{"norm": "rmsnorm", "attn_scale": 0.177, "bias": "none", "lr_mult_o": 0.876, "schedule": "wsd", "dataset": "wikipedia_en"}
Each number is 128 + 32 x the weight over its row's rms, rounded and kept within 0 to 255. Layers, rows and columns count from 0. Numbers have three digits each. The size before them is the row's rms in percent of the matrix's.

# o: layer 3 attention output (transposed), 160x160, rms 0.0733, rows 14-31,46-63,78-95,110-127,142-159, columns 80-159
# v: layer 3 attention value, 32x160, rms 0.0732, rows 15-31, columns 80-159
# gate: layer 3 MLP gate, 192x160, rms 0.095, rows 0-18, columns 80-159
# up: layer 3 MLP up, 192x160, rms 0.0912, rows 0-18, columns 80-159
# down: layer 3 MLP down (transposed), 192x160, rms 0.0879, rows 0-17, columns 80-159
o14 098:126190139098133145122085064113119149111152125114140145080114131109099165176125162116100086053142112144174160129067158160198125107084149167097187114135148172093182137087086077105089158087113116141138076079080135141090103118046182184119126113
o46 106:009102115158119100097106108125081099139135123157151107135129124156146133101140139134088179123136109219123078158115094156107129127120167101129131123101085118106058116124143118106147084142160174160130123159069156203121151039149143199130120120
o78 098:133180119119129145156152115109109157102133104097119104122157109128084146075176115106127116137116120108153059126086093119140183140150173133102128157117088062111103157083108150114123108235116137158152140107128109203133076118098139135109104164
o110 110:144149153107191177124105126170062143096136100160112143128086135148076121152108090158140165099191151174136135107104150131164111135142125120155056131120132148077205138160108065098067146168142144151155143106084103117110120165124125144111123082
o142 089:135092136119148131109199147094166145183135082134115101120135105156094130099176065114137080082098196155104134095145131147118095165153117107100130085124153166162131144051151151143115117077110165152105129111050129130126222116182165141128137152
v15 103:118151111189206114152182125132164188158102123154117090141158130125180109123136104163091095075146077069136123054166097175134128122119104174147147146100140146113144083157082097132045139162150119133172076138148157155176105036158089109168136185
o15 106:110077099165054136149148139134090096099085157146176133106173153140067164067119084111155167151090127095111194134121111086127148125148105185142146114098152155101125082125167165104121142102127144119122148114128112116110078098112117154125119128
o47 104:074096082190141159107125156129119150152164167145114174133171143106170128141133116094147162102157080112163139184140138168140100130135195073126171107111156096102137114157184119097130096096152130119136175039129110169100151091089144197094111144
o79 103:167121172147131138114138120096159126111153097160152107149100105110122162040170109102078180125083141181133071173146073147106170066171136157141081145125140129104143124131162121130082156160106122113101186083084109148093127092123098115090164154
o111 100:112163176136165159158063160125090137105097109176141162128171138147115122201091105123131141151180156146114157159149127115129151155154152119115111116148102105073134115178082085126159138139133136137145185148115116143159198195133125129141175124
o143 115:052133135100127130124204084143164186157156106146097124119114143162162136062123121123153108091110163106212142076078120108146148209170106146126147095145160160160141171073064106143095075110156163129117140134087148141102183136188147163148136128
v16 109:168139089114142088139094137107146120143111134137117074114156093199164189123107167157158116079112115154132126073128153126123071171155127114111100140102168094214148147129155158137152106101042173108131194082111154098147106082148078116165169151
o16 117:100158118135119153097161136139140071151163140135146144125122090134100121037137079125104219138115178152119148158094135145133108135128067143141173097134082176127105138096152104120135090152177106138131125113082186160129137108153135125167130110
o48 100:141061121114152128152173062161144146123112130139120149072098070051116130165119137168097106106125118097167180146121211128115170138106109188209120164069107076090134125162145101078082116152137129121108071099095133132066086085107108099126144100
o80 100:195141121134177155079130157146162114140106137150084139122106112102136142160094077118150143157140107057101137107139118167113128197146075107194107056147172169099182066138160135121153178105184101140153106123079153121115153142152168151173168154
o112 116:115121097142118134037090167147122187101066123106070113127135112136106140194142156087145182148136129071144123168134145157130124121108115123143142119162128144115128100137171087131161148140122088149155105133112122109143095140132147141141081135
o144 094:082172147122219133098121077161109115092106087135100162147124129109126129027158111141121114118144109216169081136146116131094083137125196072127104133120160153110109128147113157175101093141104130091104108138133138187114097166041123095154122154
v17 094:142134101136140148086124173141074155117143114163129137066118137078093089122126181113128095119049136088140142121125133143117131142122091161103149093098119126108075095204089105122166103131142122101148071113141117092073111143160146112137161161
o17 096:145096119139132147082108114069112138160140084124055129159129089137149146129105127181151129121120161127131142089111113138076113112097138134172105100164061097141122128117173096134149169165155068130131129114139111119176080160143106160181087102
o49 097:080110166100104117100163170098114128122104168055109076138147083163140127172147131165145112156087115140112138120087116161105168140112107147127138095173176082189071117119095122146157146106110111141116066139157123129182115138193134161123135161
o81 105:173119092154099174131136154077137143139121171095136082133146072107129101131057146104121194157181149115120067140141182081158147129130157145175109108071104053082103112134159124125170098143129173136108165112135133115158128125132098160197167134
o113 085:098141134142109116162120140137147160144159131163151084156138132072198146043055185128110149086173082174114125128161133154121115081140162094161114126134125108096158235122098191099166100082086129127122114149170089112132069079140148117121103107
o145 101:131118140111116104143131133173145131113148109059146099157118182116154136117182202087112139093151135097095126107067124169105166102058090144138122128080132055137152154088073082148121174125153107105135023132140153184073133115167176150143091164
v18 102:118111109103141135140161128145154118098154166217118207066125127133173131107120067149122121096125121122098189084160124171137137081152175146165121102116130177184172055173112102115119161148136110071122109101118089121130123133131156126112069140
o18 100:155109106125101133113132184121121150131102101105122059117099178139092081112156084094175100087120204072042127081126161088114075131156108093161061138173184200157148122142164167115160192174163133144100163118112102129090119152167142123101130139
o50 103:117137165052114132118142162131134112058138217095104111168182125119121126115173142147116163129160157148157143135113110072107091181094168055117154127132156091122114119132155110181150090134110119171133134153117127137150132165122142159113112107
o82 101:102093131122090117075108161090090132148134101110136134143115111137137150149140116131127127136101126163189094168092162054119088144131173175093142174133131081106117158129159124191084106084158095131110138103159109107133210113110108128155124140
o114 090:130162120136089159123111147057134126162125116091128117185079115115119134162092128144088112047122142111173126131101170138080084144128091106104093154162104147145098131099156167127118146136147135147099147099117120130095196145167121056071178110
o146 102:129149144142182123098193100176137066069132146051132129138160163144096119170125143090085159103134156067116090116065089068146145126103104111111088126078164132120110144137081110133124142154125159175129111121144150164083118111108071131127125129
v19 094:160125192157086156107098069074128134098110163110147180172111079132109072160111108096107067135164130116123176204165159133140190080126105119143117153093136135151108105127141120089146089130088115128119166163102054099103087141101098112108144147
o19 098:096055164126175156153097139127119107087119112128107139097114111070110116155071180148126084114186137121062181085200123102151137147129130117102167145120122060116181124172076135099132138131085179146149149090130164119117120147105113170150129099
o51 098:137160154121130198140135149124130101146105119103107103168127086100137157038105162142104088214106179169133114148132135116086164135136158130081113219172113150103117081171106112121114116150098144134137170140090111136216164119083132145116068103
o83 097:074138138105136079149140094130083107143097125141063118171121098125154111157157156125115142172138113188148094197106132112116130134125155168120149147112087100114101125117127094163112078181087136181099173116195163111172185134126068124104146115
o115 088:155114152129139083132171125143083111154172105148117170120093150105091144135115154186132182161146130143099140115122151091167134076124116161139113116114108085123165184157105162125170111099130137149077116113137136132108108137072092148122116083
o147 109:202122148185174114121115175131125089154104131136122128105113122088103127133051212153090106138156156126127126143175138069140148088159085133092097185126139105059151127199151137161145156107109151168128133111119175131116109144075115104196110136
v20 087:164150141130167132089110092183180129086127097130125065119169121110155161126118222111151173177104156142139138184086104102107105159141119154124121105152079117146126154137101149166188094112169162136167158120155141185044142125135200090148143109
o20 094:133185066130135126139107105110132146158128120132105108133103105169192148109184101113111148117115137148191123128076114146148115130128119092141146090087056149104096137086117057106060161153152104119104081096090166155169147137104125129095136136
o52 102:099104117138110086162086102129123140168166118185121119176081126168146105196129138162135120100153129101107111137134117170183129165120110137160123080086123122156112119078078125130099160134170127112103042108109190129110116150164124056153174135
o84 080:162134067158092145147137114149158132135140114118150140107164112078107141164094125133152094124155188037096187089131098145145141136133131059140096141115106145101110068118139096092143151182162150122116027114128135172112067164151114108168133153
o116 101:113131092150073127132104076122164081087129120131078124112157077117150124067152109087108100138093139120115108070126110174088180166139139114117159129067083182123119127099126094120087180125155127129111107136079119133180093127162121114114110138
o148 085:108121123107119091111108140165133140157140093108168149147118155127127149167192084152157157111149115171135140108079165188150146152086148089156117125134164130179116120048140109059148091120120091134077057113134118137166102123113088142104141044
v21 100:180124132067131180162131097155129131131076124101154070184124127123111184141124158146101141122178143165117068125110131121138086075123195089125097116148198146168126093161150146111107125137103101109109114158112139188091094203133196172152191155
o21 098:103106144202131103083144173128123136134141147137078113085092113162111120141074144154194143134143139116118146132133100213107107113109152169107128126191152123135161102140117141126141148087173112119109123149125112151119145068145144145141124201
o53 099:113136132081103107103152073122120131120137171146123141091109186188109113145169107182092082073125111211070088075158062172079128144118106143167149168098134091161143130109113148169150167124141129123082129156143139100089077111106145096137103150
o85 092:067077061144071109118089090132089152150134123154060127124141127185105088119092137122150128146135188082165150160155106133148149133130084133138132179166145122099090125144129066146105152065118136097081136155085090121116140132095116133098171058
o117 105:073073114131153076111156126099170083134069119134150136105146160094112102145140138129222084104082141094124168115107135177129139138179126136108172132150126134136144151071158164170117135146157100044145155111134162109134156157110050121083128060
o149 096:128085194150152124131128166177100074072094110129113139129119128100129139141109101154091139123179113151064104153107213160163158146046121136157090100128161114147114120124142163121161143130202125102085102135147089116124105099116104144105136116
v22 106:139160175102164134194082161107107165121175196148130091125161043080084146115115138116115138137139135036161135111118183130140165133143137153070132133116145117135128141088168114175100183097120138138169156126133114137072188156118145144110192174
o22 101:174134143109130116162140089130086130147129168149153161155105133107120126119104118137125150178098135145079167100111098092151144128158138137160180106085066115109137156138174056127094065080069147094140112173149141082150089171109091082096110061
o54 082:085108108152103136099144162140138110160146136083145112185093138126172085110172090172087164065107119152166137212163092127114119143143204093152163137117084121071094187139131140074106109112105078145149117066131140140132127057124136132128152105
o86 101:154147124126125122090189149142226121149136127083119139166152094110118174144146152152113123111104160125116156118144045105139139149132153071117123049167118105120080176141132093092157127141109119133157088092082161121136077097126140104130127112
o118 111:161162153148141167139096140153099113061122122120126138147173048137063128151129141105145088120134124166093123058124083107113113137141134140152139112135128136066171078139147044146133150080116123137172164154119152126163130134165111126134102130
o150 102:081104133098143090090130109171117099107085105064095119167150161125178118137147154138135135127130166154173133169128075107144104092089152171087162200080113140096140160090059097178161031109153153182097071130131140206047150126107105107174135131
v23 098:111141129165109119112087061076128159146135146137155154108175150137093119169153072126162123144076106127141119139122147156104068107132170100126157137114117134066067113091138166104143081145152104124110127069104134159129157044155150171161105121
o23 103:125163100136103136116117146087127147147115106154114073115103139154161119111190095112174161075150090140051134132079148151156071155131135128144131091127155195197156160070089139094055151146185102102092093064156136122116124098175189114115122124
o55 097:127120090126097130184117156127123106080157156105099167132125154154127108169118144113137062105148138128174146138094195129180196133099133118150126144083147119118110178118117141128193146090091144126128083186098099165051148117105114064092146159
o87 100:050119122178110129184139169133097090132102103134136112093069122121114084072137056156139129157153087189066114150082150102151183113139119163108111201149158107110133146103150132127089120132164106126139148109176082165082192136151083087165113125
o119 107:163134106111091145094101129095184172122093064126099120125146095153146134194145128108116139117196108153188106135199112165120076129074112122097123102140122107142135128142086156073108151189083164113129138108169056134161120125136154117147121132
o151 116:136120099101121160118158073131137111130102129112112157165126122151110138167157115078144126115068106147123125135116046123113039160136190108070132139166173140145133117172145162128189095129068136151160171179108096102136118125095131110109154097
v24 104:074103134130105093146036148137156092109087119099092131111130131064160182124121127122108103106146160189113069086145070161065129161160085137161143151108147133118142139125137109091146093159108164120188170143105134127164178120176147109066144109
o24 106:151097080152182125040115138095147146183116108149090104106107151185118108126129144173159178164141145165163141167112137164097115106148117165110100100146086188147080136099143180093109133140141127114080149080122148155143140154140156108134141127
o56 111:167114174107119135128142167118064132124080116149086130142104116144100053122132124195124084105151111083125104121110176089131146120077053132133115134081160111163156138087102160157192148114115130151107092186181175138163090160106105112181151105
o88 096:116148084136108139087099138150131136193111117136125137132180176109156091154119078174146153099155091114117135146109146125180113140095114123121129159099154138199152139078076183133130124106155161126129071143097144180132123167136149074194136100
o120 110:121148117129091117077142111076183155159146107116082128100105142148205151143151138105109174157132102133178098201148120229100091101110121139089121088118115138185118128099086178084120133151120169112112080129158137120184103128152174138145122150
o152 116:121154104130139150117141141144088082117131132154138149199138105155120172100116104105120120133129127142134146133127106068077104128137140124102105118133181068060123112176126103140178163154068108140150116111173118138171114142060108152097131073
v25 100:150118132120135133118074134146054092119119146062106075107117126108153164142130137129086167117127111108115089135092155126143140137175089061115145134133117134088160154108083147144135131083126135159139173125122140133198157151115212161142084100
o25 095:133193125149112105107091078114197187150131087179129177137106181116156136172166106104172194120133096162183090171106167174121132133096166108192099091165142140139112138082099172138066117113179113122118089134156115154083099088141112159074124122
o57 104:112096127152120057105095071116128124149096124169162118154094110128099116027121095107126189114127089165106112137121106078177107109137099140132106105104060132104149186095141132067103110206175130093117144121112130094121096090134127176147149112
o89 098:137148094083160183148170126139175130087156149087124130164105161082139154125150132185106135111181140072128127098114126166125140149108128116070114098186152154182116121141062105106141100202143098096161116122114165167122077150119175147123145115
o121 094:124121104102159142137130133116175170114046142127140166125107083143089113076141095090154103166095117123135141074128094120146177166183142123135112091138148161095124088130154122196071187129154111134179090157127121103118128058124115116094133141
o153 100:109122115122171143160086121057107153173112152127112153120136137096135126151135111130113162168126087162095150172157106157163107123141081154097179137142064175118120079111205159074148122140133151152112195174116074102119179091090118064092126120
v26 102:122118151124091131207100112069148167174130152102120082074085182101133092133129131121101138081107127190131091108102171157140107126154099156099117097102120102153132116153138089160182137136118172143167180188130109150109113166115093112150139086
o26 091:200141107152135134153095152113104103168073113065137095172137140146102117074149098127103140101098187121102133151155124165099095132119105104105085106143118120154123137154161203147161152162134144137136140093125146089123137118197122085158150131
o58 096:115155164155123150090170167040177080162129122095133120094121069124105174116195067079102155133112146138188144100139080191058132159139123094140148171182143149098127146145099144127090202126093133138119180162141078118132132109136165109072087130
o90 106:113111116146109146049192128121147134145132085141122135126126159115118143099152158103117144121113142180196095149127057099138143119102118078151127119135152140107121090140162080087140140116135152146118170026170111107135181069131115106119108156
o122 109:124123092109159125140138127106109089093154139136170128143165118089079157077140196139165056179146156129173090058139103121132114073118117095118163113127162162095100132152117093149128108075141129136147117118127142105141108069160152137152138192
o154 100:150129149105148106130088124124092115108125127125197161130137146094109147149150182125150082132161084099162142118137131115151176117118076192153166175102093142119183196053064148166152172137116165140146094172155139169089068145104155102163080139
v27 093:169124115108124159156167120173117085123108134115088166153118127080149187175113123117081106157121118142130078119038087111149222094147136179128107142190180118123152107176091150138056154097157078126159135108119131131134097076126095101136119123
o27 099:174087189161092116139139170164104133120085124129214143074141133119079153154094150135141157122139141134042143107171123121121110095174149135148127178150161093077159137156151200135154114122121159140134141117168162142118179128128104137124137196
o59 094:182143137115136157130148132094065128138107165164134159105126109066118120150082129097129105073185131103064148114141155105129090127138162121133136184138084135100126040163166118120122088102160095122129191084098196092138142131082156106130143142
o91 093:137147113074058112141116089132114191158123158143149054092112110132108089203130162094131180134115213123132131161098149099137141163143123152070160142118075117119143113129129103194123106143109128165057184177128137089101185181167083143098147112
o123 101:089100178137125087156150162170157106165099139143196130139147139095135097122086159131168138139133144145061221158163130122126123184147171093094113086105079109159135201093161188182192090084114137097140158148175122149084141153114062140099190141
o155 093:144110186176167122128120147126049140107119147162123133091130088115126117090051122184103144119172112106122060150135154165187117170142078130134084152144107151101089099187092157096156159118186111185104180148122152111109148147132101131165155171
v28 111:132129142152157152146156087103135122163140074100153109149120077058156156139116145120133094129095128157131069080154113083111105104131073101156116117101162096104099156117151169178105181146127148101076146088111094110141084136192127095120135071
o28 109:122181142187149102100119164083140117127088100127129161111135100128149122085168150100126156044129118148108168130115146122150180152141072181133111070170096130128200110109120119133121159110160079124100118170163194069159107128146126164120156172
o60 099:111147131176113107122106093067069130127137137161133104066100142185079144085040101130137116143118107195108090126219148175125120113107162105155149154102109121143104162146153165056107161124138139156126141119105161105060092107154170123122145134
o92 099:107169109127134149119188137092163195064124108120152100144127181102135153046128137128103127048112175142103129121064121151097142136152142107097106095137138133108125150117119086149122144135204053147116105108192109139115138140172135109075100149
o124 108:108160087105078101079096120145127131146050152111130115151171136178128102127156150118168137193194074136181111137150134158129118137112121108123075089133168134124155049148118126120146162122108149180189079146161132109184121155173148173138106173
o156 100:118106124161123144122101164087099133162120113116114136093097104132105099101090148155089108124080089136131115159143094152085114129189129181090127094119119102117148125145143166147168110094074121128138165132108111143086173117121124107152134114
v29 092:162147141158150135115106074126159146171143118124121181114079170118103174161101102117106119093163126100139159184159149093168105073122078164087175142135114085112099104167170132101136064070153097080085155141111145119102132151136185157087133131
o29 083:109114159103132140170124111089114112137108127153114113102115099139173101123145144111116106108152137157110095088161141136110087181108105048169108109083134070122129237170137124118138180122106108154112128158153165090165051127135144166086176130
o61 104:127116066115147120117105153076121107118088088149173114155107089141127140073126127095143135157064182144151106093127133096112097149119132084120121161209163180119134123118144101174111168176091109143112103149121144107178141157172138123082078078
o93 098:096167081116086163162185129118114097131095140128170114152103108123179071079083146145140159169102174194129132162124102100126142112123149122088155183087141120120066105138149082149154108189146151113137149164170134121137158098168061123146151141
o125 099:141113074065104085145178107107137108139084104136162061074166130138099064066171129136119056105107080147102148107126106116094152145155113147145151106118137142105123191135152162129143112078114145130134095143125087118132080081087077094076094099
o157 109:186105143167123133127075162152099077084108089166163158099122149072077142133126166099143109138099109069073135173118106127139157098055127153133104138107102169108141143158180142144139135139107121163169087139162159113124080143091131120126136122
v30 105:047183128115129100092151154154131152169102171099152103098152134147098093131102132155114125103054120108128101203136137133079107082135088092138154120085122082133109109117115112070153136075126123137108099099108123128142108093094113130073107102
o30 101:143117089097196148088136138106135179121143098156192109131108186132111096069125100101178212134190111125140127153116166166177150123111144166169090097102151140125105144079100136138124169128190137089097115100140124188092115137142164108158111171
o62 114:096109116141139106136098155109096134100101158127141145151182123186120130044169125145072178084127141160134086104139122144095120158121125074142149090155110096149151168115111154153175079184160165108148072178156138166135160128144156152197137134
o94 107:156121105134127128083159181094123104128128137151172136144132091128112140071150087113192167098140151123074036118116087140084108115124128129107153055128105129123146203063138159171086127196121143127157113124168135185094168109152091103163103112
o126 095:145113148111142133173101156158109163120178108112146118142146169158184108185129199057147134196200032105087137148154170148135140152127118135135094119121188059139145034120123120125146101110085125130167167122163077148139103160116087140187148163
o158 109:150151179123133125185166066098123117195120134127113089142108144119118133125146113074112026139086093194080110069127110214113091100147114105069133168102129129108151096161135108151154083108098116121107147124107099085097141085167166137118154145
v31 095:143119110111097132102145091063083110128121135128144083151109077142150169140116109096138137155176102161137079142139095157149097123209105112156122116168128130075116149131143100125174173142083099069128157161125131109177187132114101143199120060
o31 091:167134117138186120100103143164140133166090137122089104052134188138168165109142137164186149138169193096113157129153139151142141133132147139123114161171104180132152138173099140164107145102182124073142132112083164155133163149174131126069087131
o63 092:133109168109147125114132193165136095120103102148104119110119132125076125059145101129137088113153134155150121154140168101144143127098148142102104196110103149162130078145056178149131138104135146123157159193147160130191090164136168090090138084
o95 103:059146098111053159115137146115098131146136139105147141112183107118139097124136148102100127148173128089119102123069192095148151139093133116106171168105162122126164124161083065157130110100136146107168144174124122134185111166109128119152151174
o127 092:181096140137138086173136115114166093096136169121131163065159153104154133099120164160092139202110117112118166157157150137125122112121111139075163091118145170145096138126142170166121126072094148125150047075177143162148130055145132134081138201
o159 096:140142160171114135125131176140132078095133108157158113119093154074066141102070119152151135119146101170121175182137167096141124109102120172146122171086094108065141085194190169078126153110146062162121149147196144089102084106073103157097087103
gate0 105:170144160116122064105228146096082122121154101137125110171084128102159107132155112049136101161153138148163163122133184107128166123126154156145145113112163158166131072128157145139115108094118184121125155152100160084120080080127106165163150114
up0 099:050150144182124126150089136149091193104128118147116149119148078173140128112125130190124142160133087145119111103122163135076192137137122102193133116128143151148156123148106071166203090090135098052148116139142108158165133093072168129081065147
down0 100:054122115171120129098131112159126165124131129150152176151082143091124146143119111145105055129139133169110133154178132112158070204120114124140141118106121142080172096094135143101177120158116177147165155102099154122116125111169076138085150099
gate1 090:145163186075109127145127138129102078124109152167107123125173155046092149105116174150140127095097156058143139106114162161060159093157148108147093122125102100127115154156121166058107130129137138161169098174055206180156068147116107105215139156
up1 090:186152114099132086096187163151120135121117124166104133130062195141162156135132101093174119117066088116137160122095119140083154099156144066111122118113198147148132130131125115091173103103153152136149167132096159086057096101126101137081106120
down1 100:123156151147142136111144138127123126104180138142106176130146132130118154108033116172189094170071166069172129082121120085125152125105162112161077155143119066117117187130110138141132124124132158092121105125154133108130147149113124123143167104
gate2 094:115152167110144142118123070183104106133210148135099144097051113108149108111152172153118092108193140140104096133114125093107130160134113183125193139128128109141116173120136131130087109074135088146093131130114136103160156060108102117197134144
up2 099:134127125153171128082089103118126083084131106144108140071129146153101115143116102090157106115126114031095202151168134082113139158143137104110142082168134146108082094122159164115071124062183104115132167123096143113101054106167173170147078113
down2 101:165155107137124169150168143100108191116137096196124087183076117135173156137156139148142178180076197133136134121119106074070046172132095101139175170164146147099131176156141129163145149145150126152152153100111113125169144141091106112125123102
gate3 101:119081136157071171150123137101088121126134049104084114077098089082155112126143099122087130145108159113131144197054075148134146066163110129131132205128050120165091143152153133083087143171123116121110159142138165128088135119092101117092138061
up3 095:155103099159141091085098157143131143137110112125108119089130179148161124114171053126117166147093171072182169168130133157152078132147119059124116146110122201193144122145129159106114160127127072131163153138097166155100165152141118091111094093
down3 105:123118136161122113180131194119151166158138117128128152107080138092125050165062112209071161103125092150069143139065094054128170130132089147146156104159097128139151157143179138132129146144123138120073079081165101167100098160061120159158113126
gate4 096:097116110166151079091162181160074119137064179158105101072113121066132139145155181095126143062159162167064151131135089081136074138113102141153092124131111136127176157150168143155079105167145122173112185148097109140147136132116133104088179132
up4 104:202109147099154174143065165110128075105154130118132140151140118108072135140146116144148127103118133097153087096150162095198158094117149098216069171134112147086067060120059098126139179168184156139141151164064152087097082146116156167130093146
down4 104:147124126129136116123146124206173121095152123149087142074101103061150151094168166143137118143141053134114092089098120118116157152143158164154144073198106148068145111090130070127084154109184143100176154120070082121102165123104175120137082114
gate5 100:179118131124108128082102195084094098168142121109191125052126150099109118110085123054156097209141122127158120126114131100151119142116069096162109101151098151142162146099167093138146155076150128065135122115138081142122134120098121118088108172
up5 101:119126164156146114119129147129201129120163118168126132124087080051163160139109139210128120154199107192135162114176127104140133124170174157071137119109143179146168114177071084131100140138142166118132126129120123092200155146128094123133101077
down5 100:163144091138133092057141165181163139113111105182217149127057095135134145080179122138135054145114142143147123192169133082136093144137135099156142114118137125136078047100089140143119162174149108163136131148128119182101104147154076142161162101
gate6 094:168103123113093089183101161140104081077148151102179115056147145126207169133137123103124161147141040156163096136076192087124167078120081102116139192143123160180188128163065097161129164108135131118119091106169142164183080142064102149134108144
up6 099:166118163122123118148139084133045127156140119109101161166121144055154133139128071142129126140114134112089128115101080178130143190117154097150182104090162146122096149147123166110156138125115111153121100102113070093115163083155137098127152087
down6 099:147117128127139103112041178158147107151102132162204092160158078120138122039167071097130099132140170132138130061121119137152115167182170160129140166148202157129112162165171144165100100127141170127094185117112124104157122112170165118103171157
gate7 114:093049113130080141082129070161124137107076130137113116183082101136152111120164115139184083090124099150132118129045098154089092127114118156117179182115115146113133127138133089139099075077138092111134091111100104084148210118170109152137161149
up7 105:081143086039151149065050070136097084127173155044090111120112188171107162168138151098119112202103123055120070121200148123113060124152169151144125144084124158168098121095103169120083118152126147132149083062170133151072125104151205137141128144
down7 106:135142151126187063149112115180139121117119141137128117148139159058124184092121174126059130099168144116115171120116134125147138133124182136091139087135123094090155154116097123144082155118085102116104132117140136111117083162077150110177153138
gate8 102:156088130124132129157182198143086187105130166110134087110166129106086127088155157090156092132157177124150142108159174128129135092146150121088093181194096140097102166148159153070101153151224113172080088155120170080175148055141153147114090125
up8 100:179166103136175134117103161086139095132132114146152157120093137192158128119123168208125089217085106125136126201122095139113156105146100131169137162115102115143103139079139064129148135158106133118139130115148135177098149130153095095140126181
down8 102:143141118117136135151129161087171087186074149107176160085090112128152127177145171218131021143117088108145124196168141164087113137144140147128161123136136152089100131098123111176150096103105138086152143111142180115071098109143071138149167163
gate9 096:093111105083154131066179080154128076140111134159134145154056046074108123107153144184142124106144124131126083137140111118089107141106116153132103096214173144094139146095146084145125135133129109098101134118112086081181107058157122110134160144
up9 097:166120159108172121137147137058173100034170111167066145096103099131120152123159147168142133191083072194147145118139151072143154179128187145087168107128141109130132105121075124127122099087118135147115159179076167159137127169122195104069126110
down9 097:068157175130098173139146127125052171193165155096141129147086143071152122145135131132130091167183144113126119192170069124132129140128145130137153153109100113148179082168131132123074179136112097081156119073089167046143090120095098107107102116
gate10 095:098102111119130062093153102141087106170074104110093076113079115085076172091155130128087113147167120091167076117076145122131090099133148110087140125107095133158100123075123124127140105115073121130079164107159106155119149145076140177189131014
up10 094:072128096134116122124139179181203118092099144126155155144171150128139137147099108123157135110113133123152180093116126138127121126165173194108173111143168102212084198164092133073130059078146129061148121135125113171165160152111173123200113093
down10 095:093138087135124160162195116157187175166115120179124184141153146127159109127119176158112160130152116147096152085148108078094149174151139132153052114114148112105107099164158124103103115128097129048102070150152106083170098153077139087111153111
gate11 095:105129156129072052141120127142127160129192173141135139141131089112154116150119129162150150094104154149124169211136111118126142097086116140184164112123083163139130103113155134145099223115136057085113141071155141162122139090137144110136142121
up11 099:178042144145129093114082114147124173124149089142141168097092087092103186122148083157141130153119167172127135160135128115096120121091085158141164133142157161156094113133172150141123196119199085068142175129129100127088134095125111099124129154
down11 097:105119115132177198128085086144125064153121180125145126142180153135133123096108172086157146104153149073034128126127116103178112101109184110167142094149087127096167150085115129107125121120136155164161158093154109140137114182165157118149104112
gate12 094:146149115187139111101092154133086124160077158113084171132202162163089162159126081123123121160104126054183075107135074177148149150159095095099100151123088146111098106088114147165150189121178105167145116158125158162139081114099143074162059141
up12 097:136114079185152130077134149077097135161098134108163147154131087129107138125086177179067135162160118139133088111137117091148119075124105142095113152123149080164142114139118145137124201158106052116145113165214131067175116149152098101102133146
down12 099:115125145080151149107116107127181106104169099168198079126102081137073145083147107102137081130131125142141135150107155158122081141153148117181112092106169165131146128096111185114161124155085136115096139155184125114156169124144143175107211165
gate13 098:092084064148134182158079152165105090124135113134135149075118117168099132117120089111137099122117163116113127099096147151166171132057104114164166156086119139110133074130120150082142216182142138112132078135114157140120104122061147128185160136
up13 099:166124104177075118157165136090129080137139092111155139142079192080196120116106136103116117202117127098140141147158158145135105145129102145100140144113114154144130149184133144184157116084110114152038115145130109132148073071134139089114110100
down13 102:130119177197191161075033124130087138129148115120166121149092114064137168157112125199096067168166199101120077127172128122141094112127100113087163139152119128139161140134094049143169145124128086133117155137139105138185134092117109104181143175
gate14 102:140129141171153135124172072118133130098139142134107146145140147136123153136110121107093149247167090136118128146091134123165147109152124105110168120158097106122131137124144119074145144148156182088020152154120185171158148115098147136101163164
up14 104:110144085178105149095151049145140141127157035185108134162143156107126080160154139095148142148112111136131163139103140111132115150108088154142106133066158098140178114118100132160205123088064152140148089137154150137130117162101168113080061138
down14 104:124152080111163099158146136141119092110102118086133104086141136215111134081111125112109122161096113136109131141083174207162157097143115125127109109197104093150179158114134131090119096165135138140107135110170159137123164096156157195145100147
gate15 101:049151123173099112118119118145121103070075110145104106106126151107152132124180158161144148088146115065118129169159082134114124147113135159109137096161167136124143172078107164137113167138083129095135132173174173115155207136045084165184138110
up15 100:117136042112192090196109120157087168127107157131118123201148144136188152120143110180102129094109095155095071097122125120151182144115132105133107093069145088191103121128140149161188110062107124083109109172130114143134069144146182127154133174
down15 099:162110093165115104119174133141085138097101159161157122113124105128114090127123175098158116186138104151119113117121140171161080129139084124136102090147153143161135158109118103151132178137169118144128132077078170113111105144133117096161184119
gate16 096:095146167106159185097133102165150149159140142110092142082133120108099162175131156174128107109128172182105145143198105119160146108117163090134083191082061129129116151106142088068100101152160127115127102194110160145114200060195121137114159150
up16 099:080110147097172111123125121161149163192140157104115106154136088137139109123181142149100107219070129155114111087178126144097100152161162100141070144110149120140144120119093112168089094137149187151130158126133072113050155121127130175139098111
down16 100:110187208175168108108170127046139099151172045079107114075168109172112111131160104149091150115163137119154133154137196094154077144127115156102092129124133051152150130119169162150201089127125061117106176068145121095146100133165112141158154079
gate17 099:176145158143193078145171110133095126125130132160160098135073145127092081115155164133067123135121101149111117114116121125146115108084157155085150165103124111101141168121171177126104190118155087119099141154116140154154138077130136168143179117
up17 101:117095147103121158092144125101137141139090160162175146105115060114153059156099182146158186133106137126098120124133097092096116097142123132127115101155071129119090153168102135179165162166106114094110126116069178135167191078108169136161079120
down17 103:079097092121146155161182118097164129150125151141106147124122131158123050166123151087096106147081113112033166141117167176132137158101156189065083111098120148100135122107163126160111083101072155122137211133142114153101118182136101131119157068
gate18 100:123174103177148043154066130125150133132093096097133113101104135156110089097168043150201124167200110158134134105131189156145117142136102127060111122151071142117123093060095137123138140103141101127144116125145117086117052076133112136137156090
up18 101:078149145132158101112096103143201161094075114090158157187179205093126145131093129085109146147128155153133224101173153135074119107126113145128129177166122059118169143129130117148140118153193128095119110075152143112121142108140109098113178149